python train.py --vocab_size=32768 --hidden_act="gelu" --norm="layernorm" --norm_place="pre" --rope_theta=11000.0 --rope_fraction=0.25 --tie_word_embeddings=false --init="normal" --optimizer="soap_variant" --final_lr_fraction=0.03 --max_seq_len=1024 --max_steps=2386
Each number is 128 + 24 x the weight over its row's rms, rounded and kept within 0 to 255. Layers, rows and columns count from 0. Numbers have three digits each. The size before them is the row's rms in percent of the matrix's.

# down: layer 3 MLP down (transposed), 1536x384, rms 0.0796, rows 569-697, columns 48-95
# up: layer 3 MLP up, 1536x384, rms 0.0831, rows 570-697, columns 48-95
down569 097:144120103129144132150164187131073162121108116121105118140116117170152146173170126165138144134099101138145122139146114140180105079140159109120133
up570 095:116099160139123134203153117114077119097125144120154130125118127087139135101111174083086100132112130113142144150129142130140098158164130097157103
down570 097:119102122157130075100110104083146119120160175145141146132088158112108136123100138154136147143141080085126086139075136121149066108160148118175146
up571 100:117145140088177136135107133152121169124100114136151133140136117113158136097149137126130162121082050133119142156123157143117142107091169135073123
down571 100:122132099162101146105149106122114113102108144130113126120117123125109180129102125120145116144135134122119106133151096119131117147131108137103152
up572 098:096169147125111135130108107144147094162146136119153154090094138109136109125133116093125127124123116096094139143141125152133142127094147106116089
down572 101:116130132123136136121136144166153126108124068169137138145124137127111131126119089121119115129137174183105137117099203118135135127140131132135146
up573 110:103155126154169117126157147174107135154107136163084120136161109136131149145113130102104104143152088180158174138166167131148113120119129129100133
down573 107:101135092121111117171145152128127089116116141157139152116100098123106122108112129122132152139124119131116133090128113114128149178113126155157140
up574 093:151144117115104165116119111112103124129103134102159136141127130095146120157104112144151158104123104138151166156161095159128109106066097122107129
down574 089:100121140106122173135148121143192135126122110116071116126129134171087123144134131126127120144111206125155112093127201105140130133138141120147151
up575 103:108121183121125102175107167135056120179154087166113136104109125111132096154118090111150133142150129091131090110120128153116105147064145120128124
down575 104:128139095117120110098113152129130086106109118134121147126087106109155130127142139117153130119139128139090114131119139125141141168173132139114108
up576 094:085102161128113116120142150124111106123131146166134127098139130100163124091154136144097117149186119126096147106141110105094179121098112077132107
down576 084:193145116106138146099125095135165116102129116141111122159102107152122131135107094140156102097114145132120153123123136145148172125165138137095127
up577 095:097135139104121121123108128103111122161123137103070147114109149147110094163142142152102105119106138135146114091153132152142112148143109129097151
down577 094:117127114136126123113150154111119101134142127075206120131121108090161163081121142097129103154176106127084149118131112094079149141133163129160106
up578 100:138138113148127115166124151114143113150120128097123072144141139150149148090142111124136154148153123121127102141132128153109138109123106090101109
down578 108:143093140161124114077131101146126156123183126115074138143139140147128130151101159102132125136137117132076131140096124119139097133147136139098117
up579 089:100107141150140160113118088127143110124107142113169121124130141126137168117137132083122143128130102157157089120159130117098124143098115088124145
down579 086:132122108111125099134147108159126141127111109094141147134181121164149149125157124143132134134153199118186099109141143127110154110125126141134181
up580 110:118130104129140136102155086149116128125166109094094124094110091170153183110099135108142130125119112092103130130137131118129165135126130171118119
down580 110:133139146188145132101119109113136141135102096126102124126148134110132135120157096136102117097147140111132113135130148160126124093146114117090120
up581 098:106158198117119127131127155117078156146176105118113126123125093144157106130103137124107100138126121107130120095126127087157155140115093148121127
down581 103:148092122098137123144112138127152101171143137136147147160155139118172073139129113162095119101085071115098173136099131131140146122132105098161140
up582 101:155184125097160161137093166118122143090134164142152137143149160133129115141137156205162146066131113136132132129128105091110131140158110120159104
down582 109:125123099113097152108134195135132123138111089117109144133091135109162099139120114100130080141158130130119138175135049146100142161090124119147087
up583 101:124135147120140091139149143131155145130070181097112138157061112111172096120113112149140161126121144102102114136130136167129142124123125150120122
down583 107:158137124128108136138124129157136132087132136130146085132125166152115116122144114085139121122092154131165166129146086066124115139144130116138180
up584 092:119134131097121119126160177141122132147135121123149105110118122142131174140124145115139141130157150141101099131142157146135117185129131121107159
down584 095:116103155161128122146129103140133110083108138106154123127120136119124138121131123131108074127092138139151115126125108090131134054111076134130103
up585 101:167136150138108154147128112141133150142145127104169138106082157168104109105096131163072146130145101113160150119149111156117109085120149166132097
down585 099:099118152170146101108162142132117144108116159105111131151084115093118142127100101166122130093129111118162087164104103085122093158111135140201134
up586 099:129133124122140093120165100102122099139140097121106111152123116163139154113103100141120101162131166128111089155126111062119130117130153172110117
down586 073:117112160105154166101148113116155131146129122081077106125117167164137138120098083135126090121112134099124118129136255097117160115097153128120146
up587 103:123153118138113114159091205154139122142149122133138166128157085127131091125110153114121126115099147150113128104134144121175129105138124111128096
down587 115:166124162142089123087156152145140141079136110129109151168135092132142127168121128111159115104072148125093110123131125121172141135145141127104127
up588 091:136130128092128129114145111150139094085151118167154082100100145142120131141145126105156105116146091128151138147152129128141161111149131158122183
down588 084:082134137166137107112139130108125152172139139081134151125164107147116139141086129147151171116102142133104098137140131095145095116153135120113126
up589 093:160133126105079096142139134129151127148135150174140118189126136150150171141133115154096143147092131154147202129142141146086130131068165139097146
down589 085:175124156120141110115144116111116101158178085137125121114127107109096133117143131143122128154138157145162097107094172094187071125131119147112127
up590 111:129134127138140126105090202132092147123132089115149128116124103101145142124144109183176096129092108137096117118142110105125129135120153113116091
down590 118:135160136102094132144066120103123089137097149128084117137147171166113186119142174126144147117130091123080139093142129151134144133143124142083143
up591 096:136116106136172103134145110130176099132116109148121156119152108126169135121111131124104101132124111170126148154110083108153190114172103154125111
down591 090:137138163131092113121129130131098149140112150119117103116092119140105140121133111171166155116122108082108064143182156150104076104095110119132132
up592 102:111105195157144132127133118108124137138105126147136160181109138089139078131076112148153124114132106124146113110153123143113145154111125162130131
down592 108:144112138140151120134152164110128150097150145157125138141138122140143122113122126151070079130135080120138147120106107130113148099118121098116106
up593 104:125114074173135120136126117108135098114153107070164098146124127133152124098120131121117168162146176123129135152087170139136123129129100079117144
down593 113:157105155156143127085140125153132174137120111158074127149107138056104087143114120057123132131153152132134142115139133152110129135168105114135078
up594 087:115122138127101155111141172088095131122127101157137118087100123124092141095168107130118136128130095072134101116152185112123145164106116156104164
down594 093:057158160155102127124124165155113135122106100148116125090133113106129093172095160145082131160111109113130119109077104163169133138141120105107135
up595 106:120153119120131125148137146146092146121139130152109155131128109113125103160113139129106156140152068153079150127180114140148098130088108139099075
down595 107:133140111104114133157111134112116105113166108123141145114119122091071114168154144108095107127119175161171145145121088103116137093141167134094165
up596 122:125106114120130106147146165136136142127092173119082113112151114135145097129127135103129116104107067155142130101123127133106130157124156110103130
down596 127:150087134148121087110143111107122107179139143125166069150098120094123097130124117144107119163097154108182135154136116067143124143109138109077123
up597 098:148132135138152156118167180107135120130092096115127144118117142144125131123142177105082148155168139103105155147141151170132168084134141102155149
down597 096:102108110123091099168139112167110128102146134095134097115120136115090124113104094184156150153136072132104110103114083096161135153121178147104120
up598 094:147133119139156128102141126130067145099142148102142167112124136117090140142137157112125124152171092176086095088121083109086123122121159138156133
down598 094:127156128140180112119094136144178128130087150138099117126094145081149136147149101064132110097153176133122134154135101171154123146128105108120133
up599 095:092097099126171147137111154174149165115125145136096129102119149135114135121166154095136151105138151117153117125172153125112098158097111134131122
down599 098:113139127155134116138115179130146143148130099138121132092133149099133158116098136117171167143126153136109113127118140110127129107080146136146173
up600 096:132113171127128132158139157127177126143136092137138117113123133139126097131065120119105105112134105124103158165149155143102120090139138107100100
down600 096:136117117095170144129108098153103137127147163147111132145098140124121097112141149116070130154102101131130105109122091141167132127152158112126120
up601 090:134122134104087115084096073107156114124106106145137121147178114116158134143136151139092153166146133154135095112139166113190121129148124115165126
down601 086:127127111136163128127128132148081151131130146092112107117105117135131113116137086107139127082117133101143127173104127130056122133128166117096138
up602 091:125137190132111123145158137122103182154149070132096119142120126123154104094167117140095139118091138134132090116159132168131102124121156145149143
down602 097:134171105159124135126133124131159163162108118123082126096134108142111102126164110127133172147125168119152121120116185122124113135155156111121102
up603 095:080115122167136122130143122134173145124096127158119098139147118100122126131139101123128142103137152099113172109122123131129130128181104116147094
down603 085:174150104084093180111123143137066122156158168093165136129101124144126134106116130116144110140111106172126078137137165131113140130099153134129135
up604 096:111147136149127140089122173125118111122126147142139156124140109112123128100154138204117105159117098117134159119104122149149131114110133128181132
down604 099:134124110102103190134123099129097106127107126103150135135109136121130109145135122132090147139118088154160089122122152139116106154113125113124139
up605 101:100157119091115142131137159085111179132152122121126104144115111122123144165118106125185156121155121170118101130102167156104085091111133148112105
down605 102:141129166163133175144117073139108125121139154078121121156119120125131123132099117158126134151097151133154138093136106112146167134078172135137155
up606 102:127155110125152128117148132112107139133110175132129117139145090147074096127195110111108117111103154129103121158108190109153133080135100135125112
down606 095:148117167111138126136107124181159112148112111123123140112138139114155156136145132120148100137170089096119143112094146142105162165128132133146136
up607 094:130151164163104123103122134126115126139081137119144108113064121116127146154164177140095118113131127189066110126156093143063157182136098125154117
down607 103:148159123080139112114120123140162129107110080126118111125145130131129114138177123107148141152122118121140146116138075141135145083117076126123174
up608 105:108147117107095149154147167175150132124124125113141131117129087145151123106107127104108164132155141139110153132097166145133167125114121183125123
down608 101:149124120200150092108131134105150107119121099187120123109112165133149125140167089153128103181138141136138130148116125114127122131145147150124101
up609 099:143113138131141172122165172099073126139167110141109178107119160099132132163132132136114080160093106116113128119119181116151122144085146158133140
down609 096:146110151160110113096167138147138116109157121100179121153132124152172117148136149120110166122130206126150121105139164126104104064137184113115161
up610 100:147180147138140114111095119111126111120132098123122101119155130134142109136134151158109171155106110130126119141136112158140161145181112095111133
down610 099:145110145170094124168143111093132141129114120098149127147118139125108129122112132121163099104184159090141120146137142114132118095099157117143115
up611 104:116109147078117107166123121141135126158100100131105145125119131086102192136157110114100165130087125124153144166131158146124128104106138115100145
down611 106:103136130159124098104100128112119117145165115128121103109140129173109143129146155122121114119080131112131125131137100169151101139114196140118089
up612 098:142113111148105147140158134138135184161161140124128137135177095097111170137159151098122142099073145158110140167149106117109074118156108145115118
down612 089:143150099127142126088106129122089137164122124128108116144078187138151097143124119157118132171169097113147143068136119148166158127123098125144107
up613 098:167081143110129100142159156101147066108142172086121139137138134133139148154151122188136127131156119062174122123108116145127122118143139110157126
down613 105:081167127139129143135133156083119140122119134148114127120105130058178113155097129111137115147141116134096101120110132131098137166098086097101143
up614 101:118177128148107120112151153135114156165121091124105107144153099115121138181143151134154115107146143132148105156139114127116132152130122146155115
down614 103:131128119119163125125120129105130144118120148110131142105132156116141127126121106164156125147151140112158119117090094129133072161137116129107161
up615 103:147114150136101127137162138187089146106158171108135056136136140191087103080128145143130125082122086133157097101142135119084127150110117111155111
down615 104:115120158106120090133131117124158086121130116104148108111145122061142104186139163107118106161136110121126133133134084131196128080144085122091132
up616 097:151127109173091164103130138145132103124124084127124129136163143149116118152088129139129126147139173157095144161138134097125094139074141169102131
down616 077:146143116105147128139152117151146120168158121178103138122126156131126109121190125154135109111161159092151100102131238121162109114146130137118142
up617 101:137150115156178133141137098130112114154149153133098125161132095151163127141111107116114106128102115120144153149130145088160108134125089104137071
down617 100:120130155126104162092113147162139138152139093087119112111139159068142105089120159142147161154145130136129145101115131103106169151125106127138135
up618 102:126168133113105153114132152156104153107138130110111131101130133119159107120117108126178115115129129121144181125163148170135126125121140126132111
down618 103:136094106108140126116111131133102137134105133115114127104117142154118120104090128094145172103106097132101120094163103126104112112118110166153134
up619 105:129122141123096118174120117160123124144102169140128127145143126068141131142158114104137143132128138116125122079164124132141128099102135136140094
down619 100:109119134183123116128173132153139115127114093146130112122090150192152154149129179159116103134129110110142112144116114098145132096128131149109130
up620 099:116136120129128143101126129137165164142128138119142120087154132172154110139141141129107165105133133067111185132102116125144072092127139134099132
down620 095:146154085117108106160129156151122075120140133152108143171112143128114143128208152138150106106123156133146117118139137124163114106142114130090144
up621 098:141148117120125138110171152131147122116124098121094089078105150128109130136095152134121169144128146125127124132141111132065130142103112165155179
down621 099:132117158177136121124113135128138120139121200117160151133174101131128128151104121126093141139105126116171113170134131157160078115110089099129097
up622 087:137150130106159106149123161123114092149077112129137133095102161107143095129095121114143129116136135132134135066169096119158160109107132128111125
down622 097:145147152101135149094111130163103135141151168125139103162128143124102147157125135099097139096122146125134121113140087119138108122160063114127093
up623 100:134170119130118130086110131151155109085169151141143101142087143161106111170142119113148107086127109123088087127130151188158116157166151141117128
down623 096:086154109138134110127109134104107100133159114145143137119155143128139130137112145131071115149113151152172176120105110117095153134044062102122127
up624 102:113128175179110102108105186120137151115097145129144135157119136090176136151103139137175107115090088143120111117100104126149099124081138146142117
down624 101:156149125135123128115128073125181122121138142162054099142125147138153129107155136134099126150108156141098131155134114101103119114166152122132120
up625 089:124137097126123122126078127111127124087122144151156146137126130111126153116085164130133128117132115104120129049076164179135104099145155117133139
down625 088:163101177132112121072118143170176152076109132139148115110141142138099094149159151099090118125121148133116141110120122103139168130094120154113142
up626 098:094145110167147138129133140138148147165160148105103098120098132122137108160124141135111137126137176127100154096102128146073136123121168158122093
down626 104:153141131097121122145143164167126125136176136145142129095093144147106128159130124120109120092105121114121172136127118092131144120098129156136141
up627 094:111134146138173130104157185138132068112124134090099136114170149111135190116078154124129107132103117109137146155105114108112102108108094115111119
down627 100:118108135128114113154134089150127139160110153108129086138122090160099102141108142066123174179131133131133144112083164119125142118129193128142141
up628 107:130119132106153109166148137084121156083138144159169124127078096084127132104116128120131106101128126156081153107129119097136107131138106112117118
down628 120:163158136119128128145125132124094117135103138111160081125119140111134123115127072129161133115130210150110151171137108146121144141100103133097126
up629 101:154139098128110084114168117139121139152115131158123146158129160151113158114131126062138134125109111145143097161096128085142137152089147109125120
down629 091:118082102115109101154191162096097129160108097154178092126129107150133113133130132143084107132106123104106127107130130154115113084146108128139122
up630 102:114128119111143168090139166093149152084136107062105130162109102136157152128152130109154085134132096132171126124161112119123121127150120117143099
down630 104:136099117124100091146125168118077143151151122144122098142146130159118083132184152084111110116143111140115146146127159091141139139115113099102163
up631 114:148131163134147141152119108137120132147140145117166146134189106154143122112120144124149148129164050119122134143069132118142107132133094111132110
down631 118:136118160096106141134092073135124139159163126141153127143179094121131096123092128117109144117125111137097128142126079136149146170148134142124138
up632 097:198141114132139134154088128161176107152155134126088150140185091158161107118123127100125147123125124129130137149090131126140116050081140132127149
down632 093:120142098087154161156141128119117120135120076124131114119113148143119159165142135124135131168160176109137109117174106136133170128151084128122102
up633 101:098128164133110188176154120135179131172161131157106123150119138117131107107103166097132133151104102129148109121097102101133098125111138147142135
down633 108:123106164122155090150150149106147149121108134113099132118126122152133170157117088148097120132101140122131119122138157085115089137131116103135116
up634 102:103150121145108134116121107160130175117099109150136107117151108140145156096167132140082118089146115163098180129176136100114134174130148102130118
down634 091:161126137115167139166135140110162114151140145135135174133121137105092103158096142125118129185087167109134109108093077165151133105154143120119111
up635 098:154158126121110111090128113112175123115070124139089103142161104132144174111136110097104101148131095117099154127120124135154134081124140163086155
down635 096:157110168088116114149102136145123127146125150138096126116158109122130113125150132129144126136092152126110116128119174119113104165120136151177122
up636 099:114136138178123149148070149146134137167134136126142114099089155135193159123151140141144103168111113122110128145121165109156170142121090096110119
down636 098:142149145143119130095116132109118096105178123115140153145088160145120116132143110152127136075151255139106083112116133106150185185161104135114109
up637 101:131117113089175083131149151107118084136142117074107154126117146130137162129141066102163140128113131117173089155103145078097115130105131126111153
down637 096:185110107165103124132115104162147114166121106149148124137125156119132118095054161129127118132110135169089148151155106140134160132125145136121107
up638 095:100093100112115134123106099159116109119105143100128129145168115132124103175131111116115106098114096093154115137112154108114109118094088096147088
down638 093:145109133063119087154141109157118122111094121099126162155193083150118137155113132139148114119143175127144121114143087139136131144129113105140154
up639 101:088127057132160130102198128130139101179157109141151114133144148090132138078127125135148149140117141092186138114119131133089137111110109150138140
down639 101:125134132124127146123119125130125151144101196124149129162120104130100153141097154149144111127121126164123102092157088097104144111118132103110105
up640 097:123105108156125111162140178158108109164106107148113142108138137119146159137109155146105104109111129114100122178139053132126127120178140127124097
down640 096:118101133114172127107129122126119131141120109143168089119085116127115143098129111132131147130110130150142102113093126084131135167103138132110140
up641 095:095118138119106105135131123106078119134145122158183138125127152116088141125156147132164142130118099088128156123115136120136090139137098118135075
down641 090:207110102141168112111100135095123180119121117137116121096120123129094133127141081116126124168072132114110139124144132119087139088087120128157134
up642 098:130151135172098168160131167090120177116112124125135121159123144106109126145133127113167155102105094096160084155111156189137108120147125125134100
down642 104:097108178128123134134117127113106126108123151112126122118161158114159106150189116120106159086138179107100105153102166094097115091102150129132138
up643 111:158138143135112129125163114125126129143143119073131135161124106082157100097142081096098142166088128135108140152133085110113157129137127155123136
down643 102:140110128113139144124173104139125120136139075101146122127129151119126110139161152139132135134108103160087080108144061155184119136132120126132133
up644 111:104107152150121098097136124113135140138147130133151114093154097127163164117127133104098106141121088142151125151128108128145139133116126148123164
down644 109:117151146191132110093119161132158157103170136174137124109152143199157111137124147108149113160127134157181110144175065120144133110163171148138159
up645 097:148128106154119113165136128114098077166141160106140151099120094140102158149148098170137129126118141127107128125131168161121119104147114168164087
down645 085:120167110123109084085105134099148147135127125142114122158146170082157096143126152088127147153124087136157102142101112108128108151106135067105184
up646 104:127141142126110109144157147113119117128145139107129124117146150121122112144124179108099151106108109110161152129120120179117153127156104111134115
down646 110:120117118150111142120099103181132124117100140103154140118141170135181117170141123132128101061129133117152099112118068138127166163135139132107129
up647 105:123123120100112126113104106155119097122138122156138128119154108132119139111136134105145176173058143130149160121125152119110151150133137153128131
down647 105:110123112136123073153128150140102141107159127143116122115135098124160114108121146151146106111122094119152165141131150149138170078063082147141109
up648 101:104118142151119144090128149156111145145127135092123112151097145103146126139128107114082119100123144122137136111131106156148139114105110097171133
down648 105:092122133152087122161108135050124140142073142107110138148116131116100139089109114127137103174121083137140124107145115115132162189097094154121069
up649 116:133129132130126125114135140138130114127138140141079114132141123120146150154130070099149123126135081151068134143171168100132112102128125148119158
down649 128:119099122150111180102105155117145130124143097121140108125088134150101138109127114107087113158155124132108136169138140087107135141148132136124135
up650 093:118127168168096110098098138077194119143137106121172150110116141156120136112128115131123104138149136120127130150147144148149121157182090127103100
down650 098:144102145131143096163163101153120141083130147127057144105175120102119169136123106137142115128144133122160126155093157122123138095105119141079115
up651 094:124113156104129109148111086140161112126126136103188094145181125182141132129066158151108110142117113131110148146111167130150120122135116155093094
down651 097:112119168123094137133119065106146140157152123110143145153112091113103128148123143083106129110111140123114110180134109134158190131120123154139139
up652 106:149172183142129135172154130096139084126133112153139098114130115140145099091166178135135138122109078108142127141107137100137152123159155145109128
down652 118:123144115101139148111160165130087139142102148137183142112112110100169133055147085129087172110128154107115155133157121137157091118104117114131109
up653 099:109114139124140120135153087107104141112101102129150123119127133122142106069124152156080131162118152145114134108159102117088145121126134124135140
down653 102:119101148125147135127122110139128151134145135086100125117171125082154161140126069129151099115135115151141116101118170100178108148129142167144164
up654 104:152126147143144134117130139136084140104119142171119117121157124145122118152158083099118094125082154133121122122086136129161161137134137150172088
down654 094:119110118160152100177127112132159132132147107106142115142126148089144143126111157140154149157148064073139141105142112141123135117111118120103153
up655 101:115140153152150088089117159167148162092166145146147135171111115094119132119149149162140080185130105142128075119107142108123131155097108116133117
down655 108:148160122126157143093156133097114154147078088173145148092127165139118108114161116160133111101136143100143147065136156152105135112163105100116137
up656 093:115107092138131113117106164147149177137132075167116115114118182144111106127120094122145137074116135108133128145149110106131122133142159150098138
down656 094:156139155088124127105113089122095110134168146117134156131121120135144151121161152141126109194153139128104130158144143160123152112125164107138144
up657 106:138131128164084168145118121174134106136147129122132125178083115144077168141132156135139118101113159099138097140119155150134147120085160116157111
down657 102:090139135150121142097107154097174120108094083119126107099109119172158153132090113109137123100122124156106130078145120075137103172125138156092114
up658 097:110101135118122130129092192136096123162098126147142154135114083146139126100127105133082135137144129131091092138146135092154141138135114099135133
down658 104:139105130137153152129147143103123143072069092124101137124141135135131103112128113133152128113129142130130109134115155136118111125125125143174108
up659 092:108125096169126116146151113088184152118161131140088134167108138134185118147127125123147118145126120168153113138070140113127109156135153155141113
down659 102:122160135150095101119109091151153107123117138167126116097127124133102126103159116148095126120105146096120110131130080092134141120116125109074122
up660 099:101130092106114123162065108128128134106152129143101156136114114140139114157120118142087109110135114148132121130152122123129089119145103177149125
down660 094:137151162109132151119126134099090153138119140135142079135128158108090136136154099134122183137133134110102111099113121156111156125102146115095130
up661 117:147166132165137126150123125075122133136137131081148092107116120135109147099116118157106092128165128142178148167129144159122159141130141136103128
down661 133:108128115131111147124104132136118124104139128118134155102182131144130130095101099141107120112122166121092084085175139098100088106155144108136138
up662 092:160167118137111136117157134110088161156092164149121130100128117088156123178133180115104113121100225124112120171143106088143114137144118143157106
down662 094:140138164113136141119112112160134136140100132113142115156138130137144121130103143104140167115151108125129111154160131143096151119121117139066123
up663 102:139128073090178090100121137137152143150121125158120140140101117124090124116135124116164109092177125143137086164116149125125102162159127135106149
down663 107:152132100122165089139117155094120118118096164135118162159104135120134111145113112142164148108123139148216173150137096122101098108083130080105125
up664 098:134146101084087133131088152146108110116129132102139118083084097136126124168101147138120117140133113155119106110142120130111140054116063149133145
down664 097:122138083142152114098128076141165119141125136137151109106122186108107081132122169118140119143122054065092102149107126086159140137111141103117120
up665 101:148066176116122113131108135122109147146110117059108099125163080161119184145102117136149147146151054114130097141143147116101102139126091144108098
down665 094:154108212104125157125125088162134131125129128093103141121160121173100127153117153136099108123125142097110097151143136143144171113177130097110128
up666 094:097110139112123145100110114178101125163113149097096148138196154111131132118138111112115155170110126116133134141115158122107120077090098141154160
down666 087:123108108148135134152197182099146148105119115123144138091133108134081095141135153117122129118146141090140135121122107151136151107141123106106099
up667 106:149160119137140108145099128123148137149097147124124098114140101124120136159120121120124143111135130110111134122180178138136168087121101151059179
down667 105:138129141111162165105136141176114138127160146143099131108093127145177131120139128158147101139112127131150114113096133107110095145131128150134120
up668 100:107087131130139111098119135175087096122093151113114105126140095110133122151113119088128157150119123152164123117140144130148135106148110119150064
down668 097:113150147140130106091123083155168127134164099110122151142073122118103110124149128171110036101145079118091119137159144119160151127129117130166094
up669 103:127159139126131087144115137131133142170144156133088067149123138147094108130142051130122139152115140134173101088123144112100118132089175085128111
down669 111:144107130091117151111122087121077089049122133099135147097136119121163121155135131126157172144125110141112119118144118092103076186116152111165148
up670 107:142126122143092129163142100100157112128114124118120135143162099118178131124129121104187144093133111162103124116091112131095142120122101124106165
down670 108:183110127111105118113123133121127073133119136169149136178131124132126124133135115133079135114070093129099152150132108137160139130111151155112135
up671 094:170121138140121171158149142100159118133111092151103164111118106144143084182090149134150132153150133125113169135170139103134141164133153134088127
down671 080:119140100141152084123117135138100109107143149140095100133098173122081154116165148146135120166132118149126133145101197128107112117115136107147144
up672 103:130139159131105158129100159135120098136137108105124131123123114095138110153132091141121148130118077122146111144135140156131126115137112151143090
down672 103:118135157102142149111130135141158125136171151158093116113134126136116134153078121129122110100135139102117118149161138111129155100152118122117118
up673 093:127143104133142135146119124123118154132172143107140151096103128125156105171097131143140095133114104160112114110116133155114165112140158132118124
down673 097:118127165138108082111123119145152111104103124133095151138134122116161125115121112112102122160091125133091127120108139136126079142100163099145144
up674 107:115151154160142126147137148127082133111126140128148130130161131108119111130120114125132131120171112097125123138130101124118164111131147153168143
down674 117:151108095121128120147126200104098109148120117125089112137124099090127162120097147136134165132118110122114139102114143121163115132128078121124122
up675 102:111153144146143146109114150116089134131136139090191115101140090142154152084174145116079106111147097107073108121138080106091085176112108094148096
down675 106:106038126102098126119105145152147136058108107088147125160125146171127134095150178137139099089136077119138139166129106133097110145107113164150121
up676 098:126138155114129079126113136085108141134150154129178139105182096151136128118144107116130177131170106160135111123101185120131129146147152149123140
down676 100:108171164103104121123123087126135112131131181128118102116137120160149109090098102098122156121109123129100163133135116140170118133142124106101123
up677 103:126125156120105107175109119143118095162155135087164147144142104140141129090131145141157120147165098124128117090108109137130133126151102095152131
down677 100:114133138130086133144125090124151137153160095147142124152149106158154128136069165122115122122160096155101091110140093115131167201130120166129116
up678 108:091107134101155160163134119125136129093112089096095135126138096132153132120148137130135126116135095146078118150153124136141114115113098117108143
down678 109:130143120130141128131100103163114156124102122097153075107114141068086117129123148124108132160161115123126132130125141132129140164151129133145143
up679 090:107096122144154134162195103158149161178148075151162109115113123144167113122183169111135157139109140122160144148117112090150122101100096111098140
down679 091:109098154104124105147099129107133113141135193139125164073147095152108103150130097100115141110071105177100092117119132129096103155165101090102141
up680 100:113167081117165129144116139163085110144135128143131141134179112076150144113172132085146118167099092146149125131136154105129117139124101116142123
down680 098:133104160164112109167128105123156077140141135122143108161078148121128156147120163122120090085169139116089156112127184141119149127107120159154125
up681 106:128163132109145133110188141151106098144102122161137150097130123105117105116130116106188143069133130127127136127124164137130135113119086121130152
down681 114:147136161085174112127141120120112109141115138153128150135115134097121155109135084158069096143158106135104091156128120153109115137152081149161125
up682 109:143117095148138110119183122145180121100074155137132099108131123160130108139113128128140144078130085110167125094127113172169140095159115182121131
down682 104:136124111143149140138114072120128101122122125167136094118111118145136140111138141148120117112128177037143129126106073083096143147142137115138134
up683 100:106143117172125119150114129138145151140129135100133130116100078120142099113164144107105133144123113133141088127157124133098160108105154137124092
down683 101:124155112103135110144140139176150175136094138144150124137128129089092129112146180134176117097164060112124168128150106147138153150146054130144111
up684 101:138112129155150111146088138139096127152130106119109101132116139151118125091100168157104137126154095123123141107159174135115156123137094144136098
down684 107:122137173153123157121161110154157163146138152095091172115113169125118095104114112120090105124117180115113127145136106160132127124121123133085133
up685 091:098104130151074107120136151136147114162106109139122115097112173092136132136098136140170142148135115158129101144162185133109144156148141138085144
down685 093:124162085121140129119139111145112151128092126144142159137151097125132129145171132104107106135120149125159117098109121146189148126137129060121109
up686 101:137121160090145112160113151160136123152132120118120147115131133127129144132153136143082129126140085157139125157123137126133114128112140163116170
down686 105:123147121112084135148149121155125162123142136132151137153141168115163090115118106077164165113128121131125137105135113142136109148102112132119133
up687 093:126159105142130146150147136153109097095190168146124125150146108133112124121133102135115106138120094131121111146133123142114133129092112093153133
down687 103:083129121119134087143145123094123155122161100143194163102146108129108166103146148194123140137142138123153094144130074101085126116122113182138140
up688 100:109137161131132119134163126121172106162081125104130151110115122171140143119145146160144122127110168137079142134166134100104139138129129139123144
down688 102:123137091128123090080104158141114151117128136139153151094142156138109135168132116116114118143133204129135152135110154157101156130144131143144116
up689 100:077171115144098146134141146120107122136161082103137140171111173109170095145123133135118123103159113146133156119109117124128150143165129153141158
down689 097:122161110125121107132167097102134096138128114159127101112116124189105119121175117077117107141115108135176134169143099117167108139085107141102119
up690 091:142050153193165115188142142142116130125096136123155028139120143155124163129110123106115179138174098166112140165116144178097138135146087112100109
down690 096:129157137156123132168127133160159132112145107114136152127096125095139149121146126134106124104132124134135107137112135089092110119163167119139154
up691 098:157146067111157163146115136117059094133115160108144107146179127085123128115139133139140142153148124101096163147111128131187150137135101154128142
down691 095:123132107156084106112169147173191143195147141124115112136078135152179125178159145132133117129139128159133091172133166121116101113108142117145097
up692 109:082161136117143105137065185068153099122112141124140134146170131141142162171145083138124152140144130125105167135109124166155153080131132145146110
down692 113:133116084051133130137127134094102140147087089108126145091123105082163140089115117111154113120101059163132121091156115059143092170148113128143133
up693 103:099132182120117086158174144135151145115146112159127150130112103121125121130134145127115140110110141154152132117113141124128096112128134162132178
down693 095:134113111125086170126127147113073103142148123113141096120156097073142140099130113143135119149153121121087129171135134079146147144144114094149074
up694 088:115150144153123124170137123120180131122148126139128104187140146160122137120125102127115087136090163189093153173145154123118142106079157129092127
down694 069:181094132137128123109132141111134095137151114123125146111125142126098108128144112156122098122122196118151082118135240117143108106144119138116153
up695 103:148102160144140103129163164084128100104159162146122078098105130118141120153169140167156134106130158119152096118079129147145126111153189117113146
down695 107:078150156158135117101129126143129149105113104141149149139130119129124099100118129131138100120106124130174161136174116127128140124123127149129130
up696 099:135126135096100156139082116129109135147119130154106098113163113133098099115094133168122154151103074137130118080110163165134145135133122115156092
down696 095:172128142117118113145133158140135108156149152144097148098120136135132120147170119124149104119146198097143122147133195122116129119146150179141135
up697 096:155129077117138120111152169105097096203122114125146095115104170117149119132065167118124144134082077118142101105089152114114079163110122120115131
down697 098:131096164090123139136120097161103114105123177123118134113137121153147098169108140141096162131109106124114123154154128158122109109132143119120114